{
  "n_layer": 13,
  "d_model": 256,
  "n_head": 3,
  "n_kv_head": 3,
  "head_dim": 128,
  "d_mlp": 1024,
  "vocab_size": 8192,
  "activation": "tanh_gelu",
  "norm": "layernorm",
  "norm_place": "pre",
  "norm_eps": 1e-05,
  "positions": "learned",
  "qk_norm": false,
  "attn_scale": 0.0884,
  "bias": "all",
  "tie_embeddings": true,
  "parallel_block": false,
  "init": "normal",
  "init_std_qkv": 0.0358,
  "init_std_o": 0.0445,
  "init_std_up": 0.0513,
  "init_std_down": 0.0513,
  "optimizer": "soap_variant",
  "lr": 0.0115,
  "weight_decay": 0.0,
  "lr_head": 0.00955,
  "grad_clip": 2.0,
  "warmup_steps": 200,
  "schedule": "wsd",
  "decay_fraction": 1.0,
  "decay_shape": "pow",
  "final_lr_fraction": 0.0,
  "batch_tokens": 262144,
  "seq_len": 1024,
  "doc_mask": true,
  "train_tokens": 945900000,
  "steps": 3609,
  "dataset": "wikipedia_en"
}
Each number is 50 + 10 x the weight over its row's rms, rounded and kept within 0 to 99. Layers, rows and columns count from 0. The size before them is the row's rms in percent of the matrix's.

# q: layer 10 attention query, 384x256, rms 0.0357, rows 0-52, columns 128-191
# k: layer 10 attention key, 384x256, rms 0.0359, rows 0-51, columns 128-191
q0 108:44 68 43 37 55 50 50 54 49 44 45 57 64 67 32 49 46 45 31 37 65 28 38 47 56 49 60 46 45 42 68 64 53 36 66 54 47 42 45 53 45 46 32 55 63 51 50 50 55 33 62 50 36 54 39 53 48 51 54 34 42 45 46 49
k0 111:43 54 56 46 36 45 45 61 47 52 45 55 63 45 64 47 51 49 43 38 54 52 52 57 43 53 58 47 47 55 50 54 45 50 50 47 28 57 52 53 41 59 63 35 65 65 37 44 47 33 56 50 27 34 69 80 52 49 63 48 33 35 39 61
q1 091:46 62 45 23 58 55 62 37 50 82 40 44 53 58 43 51 52 59 55 44 51 54 67 45 46 40 50 55 63 39 44 49 40 52 63 44 60 41 56 51 44 51 57 43 49 32 45 42 58 46 28 52 44 56 49 44 67 51 41 48 45 42 43 60
k1 096:46 49 62 71 42 69 53 54 55 48 51 51 68 63 28 51 66 54 48 48 59 60 58 51 45 49 57 49 52 54 51 41 60 55 51 45 60 50 48 46 43 55 54 43 61 29 44 48 48 39 37 42 67 45 48 65 68 35 63 46 43 54 42 62
q2 099:53 56 62 66 56 40 63 51 58 46 58 51 61 50 52 59 50 62 35 45 43 51 50 48 52 75 56 71 41 38 38 36 54 60 47 38 51 54 40 41 68 40 56 53 50 39 57 57 37 67 52 54 51 49 58 48 48 48 43 56 73 39 41 53
k2 101:21 53 46 51 61 43 52 47 58 46 61 43 51 38 61 64 53 43 38 52 28 59 57 36 21 80 54 45 50 42 50 40 49 60 56 31 50 38 40 41 56 33 45 65 34 58 40 42 43 44 57 53 63 39 57 38 60 45 36 56 49 53 65 46
q3 095:74 42 51 47 50 59 44 48 52 54 58 48 44 46 44 51 40 50 59 47 48 53 61 62 48 53 49 46 40 51 45 54 57 65 36 35 31 63 45 43 54 55 41 50 56 57 37 53 63 29 51 47 37 46 73 55 37 42 41 63 58 47 56 35
k3 098:62 56 63 54 30 64 36 49 43 35 58 46 53 55 53 48 66 55 64 50 58 51 55 68 59 55 37 34 57 35 56 42 74 59 59 55 45 53 45 52 43 55 40 50 45 51 40 63 53 45 49 58 37 51 59 54 52 35 41 46 61 51 47 31
q4 092:45 50 53 47 44 56 48 40 32 50 58 59 70 47 55 38 50 57 44 23 42 44 51 40 59 57 62 50 46 36 50 55 46 53 44 52 44 47 47 59 57 64 36 65 58 56 48 54 39 66 59 46 40 42 49 40 41 59 54 43 60 58 47 55
k4 095:39 52 53 55 46 42 57 51 45 67 36 55 67 41 50 60 46 37 43 55 29 48 50 61 51 56 60 62 42 24 57 61 58 48 58 50 59 45 62 65 48 35 56 54 51 41 60 51 45 52 41 67 57 36 60 48 74 56 42 51 43 54 48 61
q5 101:39 52 57 45 29 49 49 62 36 45 40 32 49 49 55 48 51 35 59 32 55 45 38 47 54 49 50 34 48 56 65 45 55 47 76 32 60 48 48 37 45 53 45 51 55 54 34 50 56 62 56 44 55 52 52 40 55 59 48 39 56 42 57 47
k5 103:58 42 36 44 47 49 48 35 52 50 37 41 40 64 49 40 41 60 59 35 60 48 50 30 56 39 58 47 46 54 55 40 50 44 47 44 45 37 54 34 55 46 50 36 53 64 46 56 48 54 51 44 24 48 42 44 48 52 84 42 42 55 64 57
q6 095:45 48 71 54 50 50 60 36 49 48 57 53 50 58 60 28 52 51 49 52 56 56 71 49 60 54 75 56 40 68 48 60 38 49 66 45 62 53 45 47 38 62 47 44 49 41 44 49 49 48 41 50 51 66 60 56 54 38 50 61 32 65 41 31
k6 101:39 64 66 41 58 32 53 53 39 27 75 54 58 33 48 48 56 55 32 58 36 57 54 64 60 44 35 55 26 36 67 56 44 40 49 62 70 58 56 60 47 62 61 52 29 55 44 37 57 30 44 37 42 56 65 50 34 44 49 48 41 58 42 62
q7 096:32 38 50 33 40 45 47 62 61 34 31 45 60 38 48 46 51 34 42 51 51 44 57 31 55 60 58 51 30 43 46 68 49 39 44 56 68 48 67 49 54 51 67 53 58 48 54 54 62 52 44 56 50 64 47 32 34 52 30 41 50 40 45 30
k7 101:62 47 60 41 11 47 54 60 60 35 49 42 46 49 59 45 44 56 50 40 51 50 38 41 58 63 59 53 33 54 63 54 44 48 40 53 65 41 55 43 46 61 62 43 46 55 56 47 59 66 42 46 57 23 49 33 62 41 52 49 51 40 57 41
q8 094:39 41 52 58 51 50 46 55 56 46 48 55 60 63 38 53 52 56 50 47 54 62 40 44 57 65 50 62 61 36 62 65 44 29 46 58 42 51 44 53 50 54 54 59 47 54 56 46 50 54 44 37 66 69 38 53 51 61 60 36 53 46 46 47
k8 099:46 60 59 48 44 30 34 56 60 46 44 52 65 52 73 45 34 56 62 53 46 71 45 33 70 66 56 52 41 47 50 58 56 44 53 28 57 40 42 59 41 52 57 36 44 58 58 54 64 53 70 50 48 34 47 68 52 66 50 37 69 47 54 49
q9 093:36 52 24 52 51 50 44 53 51 51 48 41 42 56 37 59 33 54 54 49 39 52 24 59 38 50 51 63 56 57 44 58 62 55 50 52 36 56 48 48 44 66 47 46 49 46 28 56 56 60 68 37 52 60 49 58 40 44 32 70 35 40 37 50
k9 098:42 54 31 56 60 52 48 66 45 61 64 41 36 48 46 49 21 56 65 59 58 48 43 55 39 62 41 40 57 45 44 45 57 50 43 42 62 59 37 36 45 65 39 45 66 44 39 54 40 55 45 52 36 55 43 55 35 33 36 50 51 54 65 53
q10 097:58 44 53 51 73 59 52 34 41 29 50 46 42 38 57 31 61 52 56 46 50 48 63 53 60 48 37 48 46 55 52 32 46 54 43 55 52 56 59 54 65 67 35 71 45 55 55 37 47 43 50 36 54 33 69 39 41 71 47 56 50 49 50 51
k10 099:60 64 54 43 36 62 53 32 46 46 56 45 57 54 34 55 36 45 46 64 65 49 43 68 62 66 44 50 65 54 56 41 64 52 66 39 65 56 51 45 65 68 37 64 61 44 43 46 58 50 47 49 53 31 58 44 49 71 43 62 53 39 42 62
q11 097:59 55 48 50 48 51 57 54 66 41 40 51 34 58 58 45 67 73 51 47 36 31 61 61 48 43 56 42 61 53 42 46 40 45 59 48 66 43 42 58 52 42 53 38 68 52 53 59 47 62 47 49 31 49 58 49 42 61 47 56 52 47 50 29
k11 100:50 45 62 47 44 49 49 34 55 54 55 63 46 64 47 48 45 53 72 56 46 42 40 52 35 61 68 44 53 51 48 43 45 67 45 59 55 36 41 70 65 46 54 48 60 49 61 54 63 48 35 52 54 49 58 56 52 60 58 58 44 35 43 48
q12 098:69 61 53 58 41 26 56 53 56 50 52 47 60 62 33 48 52 37 50 52 40 54 39 66 57 53 52 50 46 32 53 60 52 58 54 44 45 61 40 28 41 45 59 38 60 44 63 30 46 53 46 26 35 52 56 61 39 51 59 51 47 58 49 59
k12 102:59 54 45 55 57 35 58 51 42 35 50 64 55 53 48 44 48 54 52 48 47 64 44 54 55 45 60 50 36 32 58 48 60 56 56 35 51 45 46 44 44 56 59 42 59 48 59 39 47 48 44 48 41 51 62 61 54 42 60 54 59 55 41 36
q13 105:46 54 40 60 47 58 47 45 34 36 62 44 38 52 52 64 44 60 53 72 69 35 41 43 53 38 54 45 46 65 49 39 46 40 37 47 46 54 73 44 44 52 57 62 48 46 52 62 67 53 56 31 66 47 68 39 47 40 56 63 61 58 59 35
k13 109:57 52 47 59 35 49 32 46 45 38 48 38 45 46 44 35 52 47 61 48 62 49 51 51 63 48 45 50 49 51 35 42 64 43 73 43 47 66 52 52 66 60 62 54 51 59 63 46 42 44 39 41 55 59 42 47 42 20 35 48 39 46 55 45
q14 104:46 34 52 59 53 45 71 53 52 56 42 59 51 48 51 61 51 52 48 51 44 42 61 51 44 48 48 48 50 55 57 45 30 52 58 60 48 39 76 67 51 47 46 51 28 48 46 60 48 47 55 50 36 43 62 62 39 41 47 52 69 51 41 50
k14 106:33 39 63 43 65 48 58 50 57 53 45 35 50 49 43 66 41 58 54 41 38 46 45 67 33 41 45 59 42 52 64 51 54 45 49 59 42 45 50 66 63 68 52 61 70 49 61 56 55 50 64 40 52 35 60 41 50 50 56 53 58 56 41 54
q15 104:45 48 51 42 35 56 46 58 48 67 53 74 60 48 56 49 46 35 69 51 46 57 44 34 40 41 46 54 48 53 44 53 39 50 73 74 59 46 44 36 46 50 47 49 57 37 61 34 52 60 53 61 40 46 48 53 58 47 58 55 44 54 58 60
k15 106:55 51 58 62 49 49 55 46 52 59 43 73 47 58 49 68 44 52 57 32 58 72 54 29 48 58 39 54 49 32 61 55 36 42 48 53 35 48 40 39 40 40 39 62 59 30 60 26 53 46 46 67 35 33 55 60 48 50 49 38 54 55 69 59
q16 102:69 42 37 55 38 35 66 37 54 55 55 43 36 58 53 52 36 41 51 46 58 60 51 50 47 50 67 59 59 65 61 53 48 36 61 31 58 56 70 44 44 53 43 67 59 73 31 53 65 46 43 37 55 47 52 71 39 41 39 30 37 44 51 44
k16 107:62 60 50 44 44 57 56 61 35 54 43 38 34 63 58 36 51 47 49 66 49 55 35 52 41 54 63 59 68 61 52 39 37 46 59 43 31 41 62 48 39 72 55 49 65 53 36 46 36 40 31 31 45 39 43 54 46 42 43 49 46 41 59 55
q17 100:46 53 53 52 59 36 49 57 58 52 50 48 54 36 36 41 38 51 43 50 55 38 50 53 52 35 56 43 60 48 55 33 45 41 51 48 54 71 26 55 54 65 30 55 61 62 32 30 49 55 54 50 52 55 45 54 67 54 59 40 52 53 54 31
k17 102:49 49 58 52 63 40 58 35 50 57 68 37 65 45 40 33 37 62 57 54 56 35 59 49 31 52 45 37 47 53 69 55 47 53 60 67 48 49 51 35 69 58 28 40 31 56 46 53 60 62 49 45 51 61 43 50 36 70 49 48 29 39 46 36
q18 098:56 43 48 67 43 47 39 76 59 46 46 36 46 45 39 59 56 60 47 50 51 79 45 52 32 58 70 24 47 51 52 54 56 53 44 59 32 53 44 47 54 44 39 58 34 36 60 51 35 68 57 77 48 58 62 50 50 55 54 37 57 55 40 56
k18 102:39 43 49 47 47 64 31 53 45 71 53 50 27 44 45 54 49 59 62 60 61 66 66 35 34 64 61 26 48 54 44 53 51 47 50 54 35 54 54 29 51 43 46 42 44 52 51 43 58 71 61 48 51 52 50 56 65 54 44 37 46 60 46 43
q19 104:44 49 57 47 47 54 45 44 29 59 47 58 37 61 43 51 44 41 51 40 53 38 51 68 63 44 37 68 39 56 43 51 38 58 58 29 58 45 44 55 43 62 47 38 43 43 55 49 35 56 72 53 69 45 45 56 53 54 46 45 47 38 46 65
k19 106:38 58 39 58 56 52 51 42 45 46 58 41 49 54 44 70 44 37 50 58 66 39 62 73 59 41 50 58 41 43 49 53 33 66 43 42 63 29 65 61 47 63 47 30 38 37 51 54 33 39 62 65 42 36 68 56 36 73 45 57 52 53 55 55
q20 103:51 41 49 49 48 55 65 51 52 46 63 51 59 21 58 54 53 62 64 38 36 56 29 37 62 50 33 57 43 57 46 51 55 50 47 64 54 43 48 50 50 43 53 34 55 62 41 44 53 57 46 60 50 54 52 52 59 63 49 33 56 49 44 55
k20 107:55 51 42 57 57 61 61 35 46 35 51 48 47 37 52 63 43 45 58 34 38 49 32 60 58 51 33 59 48 66 48 37 61 54 61 53 47 44 54 54 43 54 60 41 30 68 50 62 54 52 64 49 49 56 50 41 49 57 43 30 70 43 28 39
q21 093:51 60 67 48 53 64 56 69 64 29 49 51 61 51 56 48 39 50 47 44 39 41 43 52 41 50 57 61 41 48 53 48 36 38 65 32 52 57 55 34 61 53 53 24 51 42 47 61 40 52 51 37 50 59 52 28 41 60 38 46 55 48 47 42
k21 097:47 51 66 60 53 52 64 43 53 56 45 52 43 44 41 55 39 54 37 44 31 46 77 53 60 37 57 46 36 59 42 33 43 52 55 61 40 45 48 66 54 48 62 48 39 53 62 51 37 50 52 46 38 54 45 45 60 51 46 40 45 53 58 45
q22 099:50 55 47 61 45 58 62 43 47 36 54 62 39 40 58 55 43 41 56 58 54 55 41 52 74 54 56 48 48 41 43 37 57 47 55 41 50 48 44 57 50 25 56 51 58 33 62 31 62 52 47 49 38 58 47 56 51 54 51 41 46 53 60 60
k22 097:43 46 61 52 36 46 58 40 69 24 48 50 41 41 45 51 49 38 48 52 64 61 52 43 53 49 43 21 54 38 43 38 56 51 47 48 51 44 48 48 61 43 58 49 48 40 62 54 61 44 30 70 37 45 42 69 51 55 41 47 40 47 48 57
q23 108:80 57 49 56 44 36 63 62 45 45 59 35 55 47 50 43 45 45 57 48 56 45 60 54 47 47 57 37 33 45 62 53 39 36 49 61 69 58 54 66 41 47 53 45 52 52 48 54 46 49 46 70 42 45 64 47 52 47 49 42 48 49 71 43
k23 113:62 60 41 41 51 47 48 46 36 42 41 67 69 36 54 39 29 44 43 39 63 47 59 53 45 42 61 48 53 34 62 43 45 46 50 59 38 51 51 47 44 40 50 48 41 67 35 51 49 52 63 62 43 69 50 61 46 50 48 68 46 40 67 38
q24 097:38 58 52 61 31 42 48 27 44 43 53 47 82 55 56 54 55 50 46 62 58 57 33 54 45 49 49 39 65 56 51 40 41 47 40 54 26 58 50 52 58 64 45 64 57 55 59 56 46 56 50 40 41 50 45 60 62 46 37 58 47 56 69 40
k24 101:58 58 37 55 37 34 53 30 35 46 50 41 65 43 58 32 60 57 47 62 55 53 52 43 41 62 52 63 71 56 33 43 36 32 54 48 49 31 54 37 66 55 47 51 56 47 45 44 48 68 51 54 41 57 62 65 50 40 43 34 52 43 72 49
q25 104:45 41 63 45 62 62 44 60 48 46 47 61 41 58 52 51 38 48 47 51 41 46 49 32 52 48 47 55 46 45 54 44 50 48 41 49 45 47 52 33 46 54 53 47 47 42 55 56 49 56 65 58 75 52 45 55 51 52 45 48 51 59 57 60
k25 106:53 51 48 51 59 71 42 72 54 45 48 68 51 71 58 47 49 60 60 34 47 57 40 48 69 49 57 61 48 52 60 53 49 55 54 67 59 63 51 39 61 63 58 54 36 32 61 44 48 47 62 52 58 55 62 37 40 64 42 55 59 60 57 38
q26 101:39 54 48 57 39 32 58 47 59 41 63 43 36 54 52 38 51 55 41 39 46 30 70 44 71 39 55 38 74 42 42 37 42 42 42 48 63 23 58 72 45 51 53 40 63 41 55 36 50 65 53 39 31 33 33 61 52 29 46 40 49 49 54 56
k26 105:30 37 55 47 39 35 52 47 68 38 58 44 48 63 50 51 52 49 47 50 59 39 49 45 59 37 59 64 66 58 46 63 46 51 59 55 46 24 55 55 52 61 39 46 47 55 67 49 47 50 56 47 45 37 33 63 36 41 51 62 45 34 47 44
q27 105:32 39 60 56 42 54 38 47 52 58 36 42 33 33 54 53 52 35 45 47 48 51 51 45 54 54 51 51 41 50 58 40 48 44 53 56 59 48 43 56 36 46 39 35 55 36 46 53 53 54 66 33 73 52 66 42 47 37 52 66 49 52 42 49
k27 106:54 66 61 61 28 55 53 46 52 44 50 42 44 34 56 43 56 49 57 56 39 43 63 39 51 44 55 58 30 46 56 34 52 56 35 45 52 62 56 57 35 66 43 42 32 60 69 44 50 51 53 43 50 56 58 56 44 32 65 47 44 67 32 55
q28 096:51 42 40 51 24 57 40 48 65 50 64 68 38 58 44 51 61 51 49 48 65 43 66 58 53 56 29 53 54 37 50 47 36 38 73 56 50 43 46 52 47 56 55 44 50 52 55 37 57 42 52 41 35 30 60 41 60 59 49 58 50 47 57 61
k28 100:68 42 41 49 48 45 57 56 58 45 45 62 45 47 29 47 54 43 55 69 49 53 52 61 53 69 65 43 37 45 33 36 46 45 49 50 63 29 66 58 59 66 64 59 42 41 37 52 41 54 54 62 60 36 57 71 61 63 61 56 54 40 40 51
q29 110:43 41 54 32 52 63 68 60 33 32 48 46 47 46 56 62 42 50 67 26 60 50 58 46 34 34 49 53 30 49 64 51 57 41 46 62 35 53 46 65 45 53 69 48 49 58 42 41 45 41 55 53 68 48 59 56 47 52 46 37 60 44 57 37
k29 114:65 36 49 47 53 56 48 66 38 37 34 56 27 31 50 63 50 59 75 73 37 51 41 43 27 51 45 44 64 53 47 43 46 40 39 43 53 65 58 44 38 51 71 41 42 42 37 43 48 38 70 74 62 49 46 43 45 48 62 52 45 39 48 44
q30 094:60 61 47 55 51 43 23 51 49 54 28 52 45 48 55 37 49 37 38 46 59 36 45 45 29 57 53 52 51 32 42 41 38 44 27 47 39 56 47 54 49 52 58 43 52 61 48 36 51 48 62 31 44 56 42 46 67 42 38 65 50 58 47 49
k30 095:47 35 51 60 44 58 33 47 64 69 50 54 75 50 46 36 44 46 55 56 65 45 48 58 61 52 49 42 51 51 39 24 45 47 41 38 40 70 66 49 46 50 54 45 46 57 39 45 50 57 75 60 29 44 64 40 63 51 40 58 52 30 53 65
q31 092:60 48 41 60 42 40 50 50 50 64 49 62 44 44 54 57 40 61 39 49 45 45 43 49 45 48 44 45 34 32 51 47 55 57 53 35 47 47 53 71 57 44 54 34 55 42 61 28 45 40 39 49 27 72 56 63 47 46 40 45 53 43 38 40
k31 093:44 48 55 40 64 61 48 42 54 52 56 58 44 32 49 47 35 45 53 46 42 40 57 51 49 47 50 44 39 40 48 51 49 61 47 59 50 53 61 54 68 44 53 46 51 52 43 40 29 61 44 66 41 68 75 63 57 56 41 44 52 52 55 42
q32 092:46 35 60 43 62 52 52 41 40 51 61 48 45 63 46 33 42 56 46 48 44 65 48 56 60 46 42 53 62 48 31 64 57 42 44 50 43 65 43 39 71 56 64 50 61 62 62 46 49 46 58 54 53 40 50 42 56 62 50 56 49 37 40 57
k32 093:54 54 69 54 37 40 62 37 42 66 50 39 48 65 27 69 56 57 32 51 58 48 44 63 56 47 43 56 65 51 52 46 58 28 57 51 56 51 50 51 54 45 53 55 49 68 48 51 40 48 57 50 41 56 51 42 58 62 36 30 62 48 55 47
q33 095:40 43 35 48 60 50 53 51 38 49 45 39 58 60 54 55 33 54 38 50 53 52 56 50 41 57 64 49 50 54 59 46 40 33 58 25 62 49 52 52 63 68 61 52 53 52 59 49 55 71 37 48 53 52 44 46 46 71 60 38 57 52 54 18
k33 103:33 61 49 55 51 60 53 53 47 68 57 48 42 35 32 42 42 69 56 60 41 59 65 56 55 58 62 41 54 50 68 46 42 36 65 24 64 35 38 57 61 34 53 43 53 69 55 59 42 49 39 36 64 52 45 47 51 55 43 52 37 40 69 47
q34 098:65 58 44 65 46 51 51 43 47 60 49 61 55 51 44 39 26 55 49 61 59 36 52 45 57 53 59 44 53 59 60 43 53 55 57 65 73 44 41 40 45 53 63 53 54 54 60 59 40 64 58 39 71 57 46 70 53 51 73 64 43 47 63 45
k34 100:57 37 37 41 48 46 34 35 60 55 41 49 55 53 48 43 53 46 53 37 54 41 51 56 56 54 56 58 39 69 52 50 38 30 56 60 61 70 54 43 52 45 57 48 63 49 49 53 26 40 50 49 45 45 52 47 40 53 52 63 36 44 60 53
q35 101:53 48 38 28 44 63 37 57 45 37 53 46 41 48 49 53 52 56 31 28 60 61 34 63 53 57 71 51 43 52 62 55 56 51 54 45 56 53 52 48 33 37 32 57 58 63 54 54 56 47 42 53 48 52 59 72 52 46 47 65 42 45 39 48
k35 103:46 58 42 51 48 55 54 53 39 38 33 61 52 46 65 51 48 48 37 54 49 69 49 52 38 49 64 52 53 57 58 63 38 48 41 63 36 66 42 54 29 51 57 46 55 66 52 49 61 66 41 59 45 55 63 65 52 72 27 54 42 47 44 45
q36 107:74 58 50 35 44 61 53 45 62 50 27 57 75 27 58 49 53 67 53 43 65 58 60 59 55 50 48 45 44 41 53 63 38 38 49 33 35 50 52 53 49 61 44 60 40 62 46 46 65 58 59 60 47 61 59 48 73 48 58 57 52 58 46 44
k36 112:68 59 40 44 27 63 66 47 46 34 47 77 76 45 56 58 55 40 52 51 46 64 36 76 54 54 55 58 55 29 59 60 29 29 34 55 27 52 49 45 46 54 66 44 37 71 55 52 59 55 57 37 67 52 59 54 55 49 52 60 56 30 45 50
q37 096:38 50 42 52 59 43 57 63 58 42 68 36 51 39 53 65 60 36 53 50 39 49 46 59 44 54 45 48 45 35 40 40 47 50 50 57 49 37 40 64 57 66 40 48 43 54 47 48 38 62 47 42 70 33 58 54 52 58 45 75 50 61 56 50
k37 100:48 72 31 58 56 44 42 43 40 56 49 44 45 43 55 65 58 50 35 58 43 49 47 36 40 46 49 49 43 37 61 46 42 43 37 51 60 42 51 63 56 42 45 57 40 51 48 37 57 53 31 37 45 44 65 62 46 63 51 68 45 56 48 48
q38 103:39 38 63 33 49 56 61 46 41 69 44 43 51 68 61 41 51 58 59 55 68 48 63 34 69 58 54 50 49 67 33 54 48 59 37 56 60 37 48 54 48 31 53 55 38 56 69 55 51 56 46 53 34 55 60 47 34 75 45 35 45 63 55 54
k38 107:59 44 33 38 36 54 70 51 58 49 38 48 39 41 45 51 54 40 43 70 60 43 54 48 47 55 43 70 63 55 55 46 48 62 51 38 54 46 40 53 46 31 55 58 39 61 38 49 69 55 52 41 50 57 54 46 47 80 61 34 49 67 54 51
q39 112:45 51 44 45 60 46 40 41 51 70 76 54 42 57 58 47 54 46 62 49 57 49 47 47 63 64 60 57 36 58 45 47 54 37 51 50 39 66 47 54 55 44 36 48 47 65 34 46 60 55 58 32 58 34 72 53 42 51 57 67 37 32 64 54
k39 111:55 73 48 59 41 46 53 51 29 46 57 46 71 48 53 57 46 30 57 41 52 26 51 55 71 65 45 47 60 63 48 43 54 43 43 51 67 53 53 49 43 57 47 56 48 54 64 49 51 50 55 57 48 37 51 53 50 48 35 56 43 44 46 47
q40 106:47 49 49 35 52 54 40 64 36 35 42 57 62 56 55 47 47 33 46 62 56 48 40 68 46 41 43 61 32 47 59 58 41 56 49 48 45 45 60 31 47 72 70 66 50 53 44 48 40 37 37 79 44 68 43 56 60 58 46 42 27 48 42 55
k40 109:46 35 61 50 54 60 55 60 40 49 59 62 60 59 46 52 64 63 59 50 84 51 58 51 59 36 26 53 46 60 52 43 45 63 35 39 41 50 52 50 64 39 53 55 45 47 38 47 47 43 44 47 48 53 66 62 61 60 34 53 47 52 57 55
q41 091:56 49 53 45 64 45 53 42 51 49 40 56 55 58 45 66 60 58 48 54 55 47 70 52 39 45 61 44 48 52 52 49 63 36 47 35 64 58 51 55 75 43 73 34 49 40 40 38 66 61 51 67 40 52 51 32 58 50 41 35 57 46 64 33
k41 096:56 44 62 46 58 51 55 42 63 56 29 55 70 40 50 55 65 29 41 46 60 49 46 52 52 37 61 35 52 46 57 43 61 48 49 43 71 39 60 41 79 59 61 47 50 50 34 55 51 42 44 48 50 52 45 39 47 48 54 39 57 49 59 52
q42 103:40 38 70 39 52 65 48 48 43 40 50 56 34 50 49 39 52 62 42 59 54 56 63 54 47 45 44 51 56 58 33 41 59 63 44 36 51 44 65 67 41 46 44 38 52 69 43 49 43 24 69 41 45 46 49 48 44 52 64 71 61 60 26 42
k42 109:38 38 58 36 39 48 73 43 57 42 46 41 56 36 45 52 53 50 55 46 36 55 45 61 49 38 42 58 62 52 49 51 57 60 51 47 49 47 74 58 43 51 59 41 50 43 47 53 40 32 50 42 62 54 60 44 30 43 73 38 53 64 36 48
q43 101:51 63 64 52 27 51 45 57 38 51 38 43 55 33 63 44 63 43 35 52 47 56 38 62 57 42 52 60 41 46 40 62 53 34 38 53 60 50 51 49 57 48 48 64 54 54 52 59 54 56 47 58 53 54 59 53 57 42 51 63 41 59 64 66
k43 102:47 39 52 49 40 59 41 51 49 31 42 58 50 49 53 54 31 40 45 46 56 67 48 62 53 61 46 51 50 54 52 37 51 53 43 72 50 50 43 47 57 54 44 56 43 49 52 64 58 41 51 47 63 45 47 57 55 48 50 59 44 61 53 42
q44 097:41 41 61 49 42 63 45 53 48 65 47 57 40 46 59 58 49 65 46 52 64 45 51 24 49 43 60 46 39 43 60 33 41 35 57 52 49 50 39 60 52 57 69 44 65 46 27 44 56 64 53 57 48 50 61 56 51 46 66 42 55 55 35 37
k44 098:54 44 59 48 58 57 36 51 47 51 47 40 42 45 46 57 67 56 57 62 25 44 35 63 55 51 50 54 58 37 52 51 36 47 62 60 49 47 39 52 48 58 54 36 34 64 38 42 47 63 62 39 61 35 50 25 50 58 51 45 45 47 43 35
q45 092:46 51 52 51 57 42 55 56 42 59 56 62 47 44 62 56 33 45 59 58 62 40 45 41 52 20 29 59 54 41 57 50 22 53 39 51 52 62 56 56 55 56 65 56 67 19 48 60 56 34 39 40 46 45 36 49 37 53 57 41 47 49 58 55
k45 096:58 51 62 56 34 41 36 36 37 48 66 50 56 40 46 49 49 41 50 60 56 43 34 48 64 59 35 54 33 44 43 45 46 52 46 47 68 45 57 54 60 52 54 48 52 34 49 59 45 32 41 72 53 57 40 45 53 42 62 33 46 32 57 45
q46 095:58 54 49 66 49 47 61 43 43 66 45 34 48 48 70 52 39 53 29 47 50 68 40 52 53 47 68 48 55 47 38 48 39 67 67 57 68 54 44 58 59 60 32 52 58 48 36 53 47 48 46 39 46 67 67 47 37 31 40 65 54 50 39 44
k46 100:46 60 58 77 53 56 64 35 43 52 49 42 61 56 61 65 51 40 27 68 58 56 52 57 66 37 69 53 40 63 50 58 46 66 57 68 51 46 47 71 34 56 23 31 75 52 61 56 66 23 41 69 76 57 55 44 38 47 56 45 60 47 49 57
q47 096:46 63 65 49 41 47 54 51 54 57 50 59 26 40 64 49 49 44 38 43 64 60 30 51 47 51 71 47 31 64 62 74 43 45 39 48 38 38 44 64 58 55 48 51 52 56 40 52 45 60 35 58 48 53 49 44 59 51 47 50 53 72 43 49
k47 100:42 60 36 47 58 49 53 40 52 60 48 66 34 40 56 50 63 47 59 50 63 67 40 51 49 43 59 57 58 53 54 48 55 43 41 74 46 59 42 58 57 46 55 48 54 61 59 52 34 57 43 65 61 44 46 60 51 47 60 44 51 54 45 74
q48 091:46 62 38 41 32 61 60 41 65 46 50 45 56 45 35 47 57 42 53 48 48 59 45 53 52 64 38 26 52 51 46 54 47 19 23 57 47 62 58 61 55 53 56 51 47 46 36 39 50 47 47 42 34 60 60 37 39 60 55 46 38 61 52 51
k48 094:51 72 34 41 33 58 41 52 87 37 42 61 57 40 51 48 64 44 50 54 58 52 50 58 44 66 67 64 47 51 40 46 49 57 38 39 56 45 30 52 61 63 59 42 44 56 62 50 57 44 56 40 56 62 44 56 48 40 65 45 43 47 67 40
q49 104:37 37 71 47 46 60 28 54 55 64 50 62 42 46 48 49 54 55 21 45 64 53 54 46 42 50 68 68 55 41 45 60 58 33 49 51 60 55 38 45 43 51 58 46 38 42 63 56 33 46 55 41 56 41 32 51 63 41 62 38 46 47 37 51
k49 109:50 41 56 55 51 60 59 56 56 42 56 42 57 44 49 35 50 48 52 50 43 36 61 44 40 45 63 37 55 60 67 72 42 22 43 55 69 57 47 54 32 59 63 52 37 35 60 44 38 64 73 45 39 60 45 60 51 41 50 63 49 50 33 57
q50 102:38 39 41 62 38 59 61 43 56 63 56 39 21 53 60 47 36 44 34 50 46 50 45 52 69 59 68 53 59 56 47 57 65 66 46 43 27 63 52 56 41 42 46 55 57 54 52 43 38 55 59 46 51 56 50 38 57 52 56 56 44 49 41 47
k50 104:44 58 47 49 54 52 39 35 68 34 59 43 35 80 60 37 46 53 50 58 41 39 57 45 59 71 43 41 50 52 41 60 76 51 61 49 39 72 46 61 39 48 33 41 58 59 55 60 37 53 42 51 30 52 41 31 54 49 36 44 63 60 36 55
q51 101:39 41 62 58 45 49 50 39 52 41 46 52 36 58 58 47 50 58 61 42 40 44 49 52 63 67 43 58 53 47 55 45 57 38 30 44 52 38 29 43 53 63 55 46 44 36 48 42 59 51 47 51 37 26 67 62 66 37 38 32 47 64 44 50
k51 102:41 39 50 72 55 51 34 42 57 42 46 58 42 43 38 59 56 52 61 46 56 47 43 56 51 33 35 58 48 41 53 34 56 54 63 45 53 24 37 42 50 52 57 55 39 35 59 66 45 63 40 49 28 25 67 54 58 47 46 60 36 43 49 48
q52 093:28 68 64 53 73 65 23 61 57 61 36 48 52 54 48 51 49 67 64 52 45 56 46 62 53 45 57 50 36 36 53 64 58 39 36 56 46 50 40 53 49 74 48 40 61 42 29 56 56 44 43 71 37 54 46 51 63 41 55 46 67 59 55 51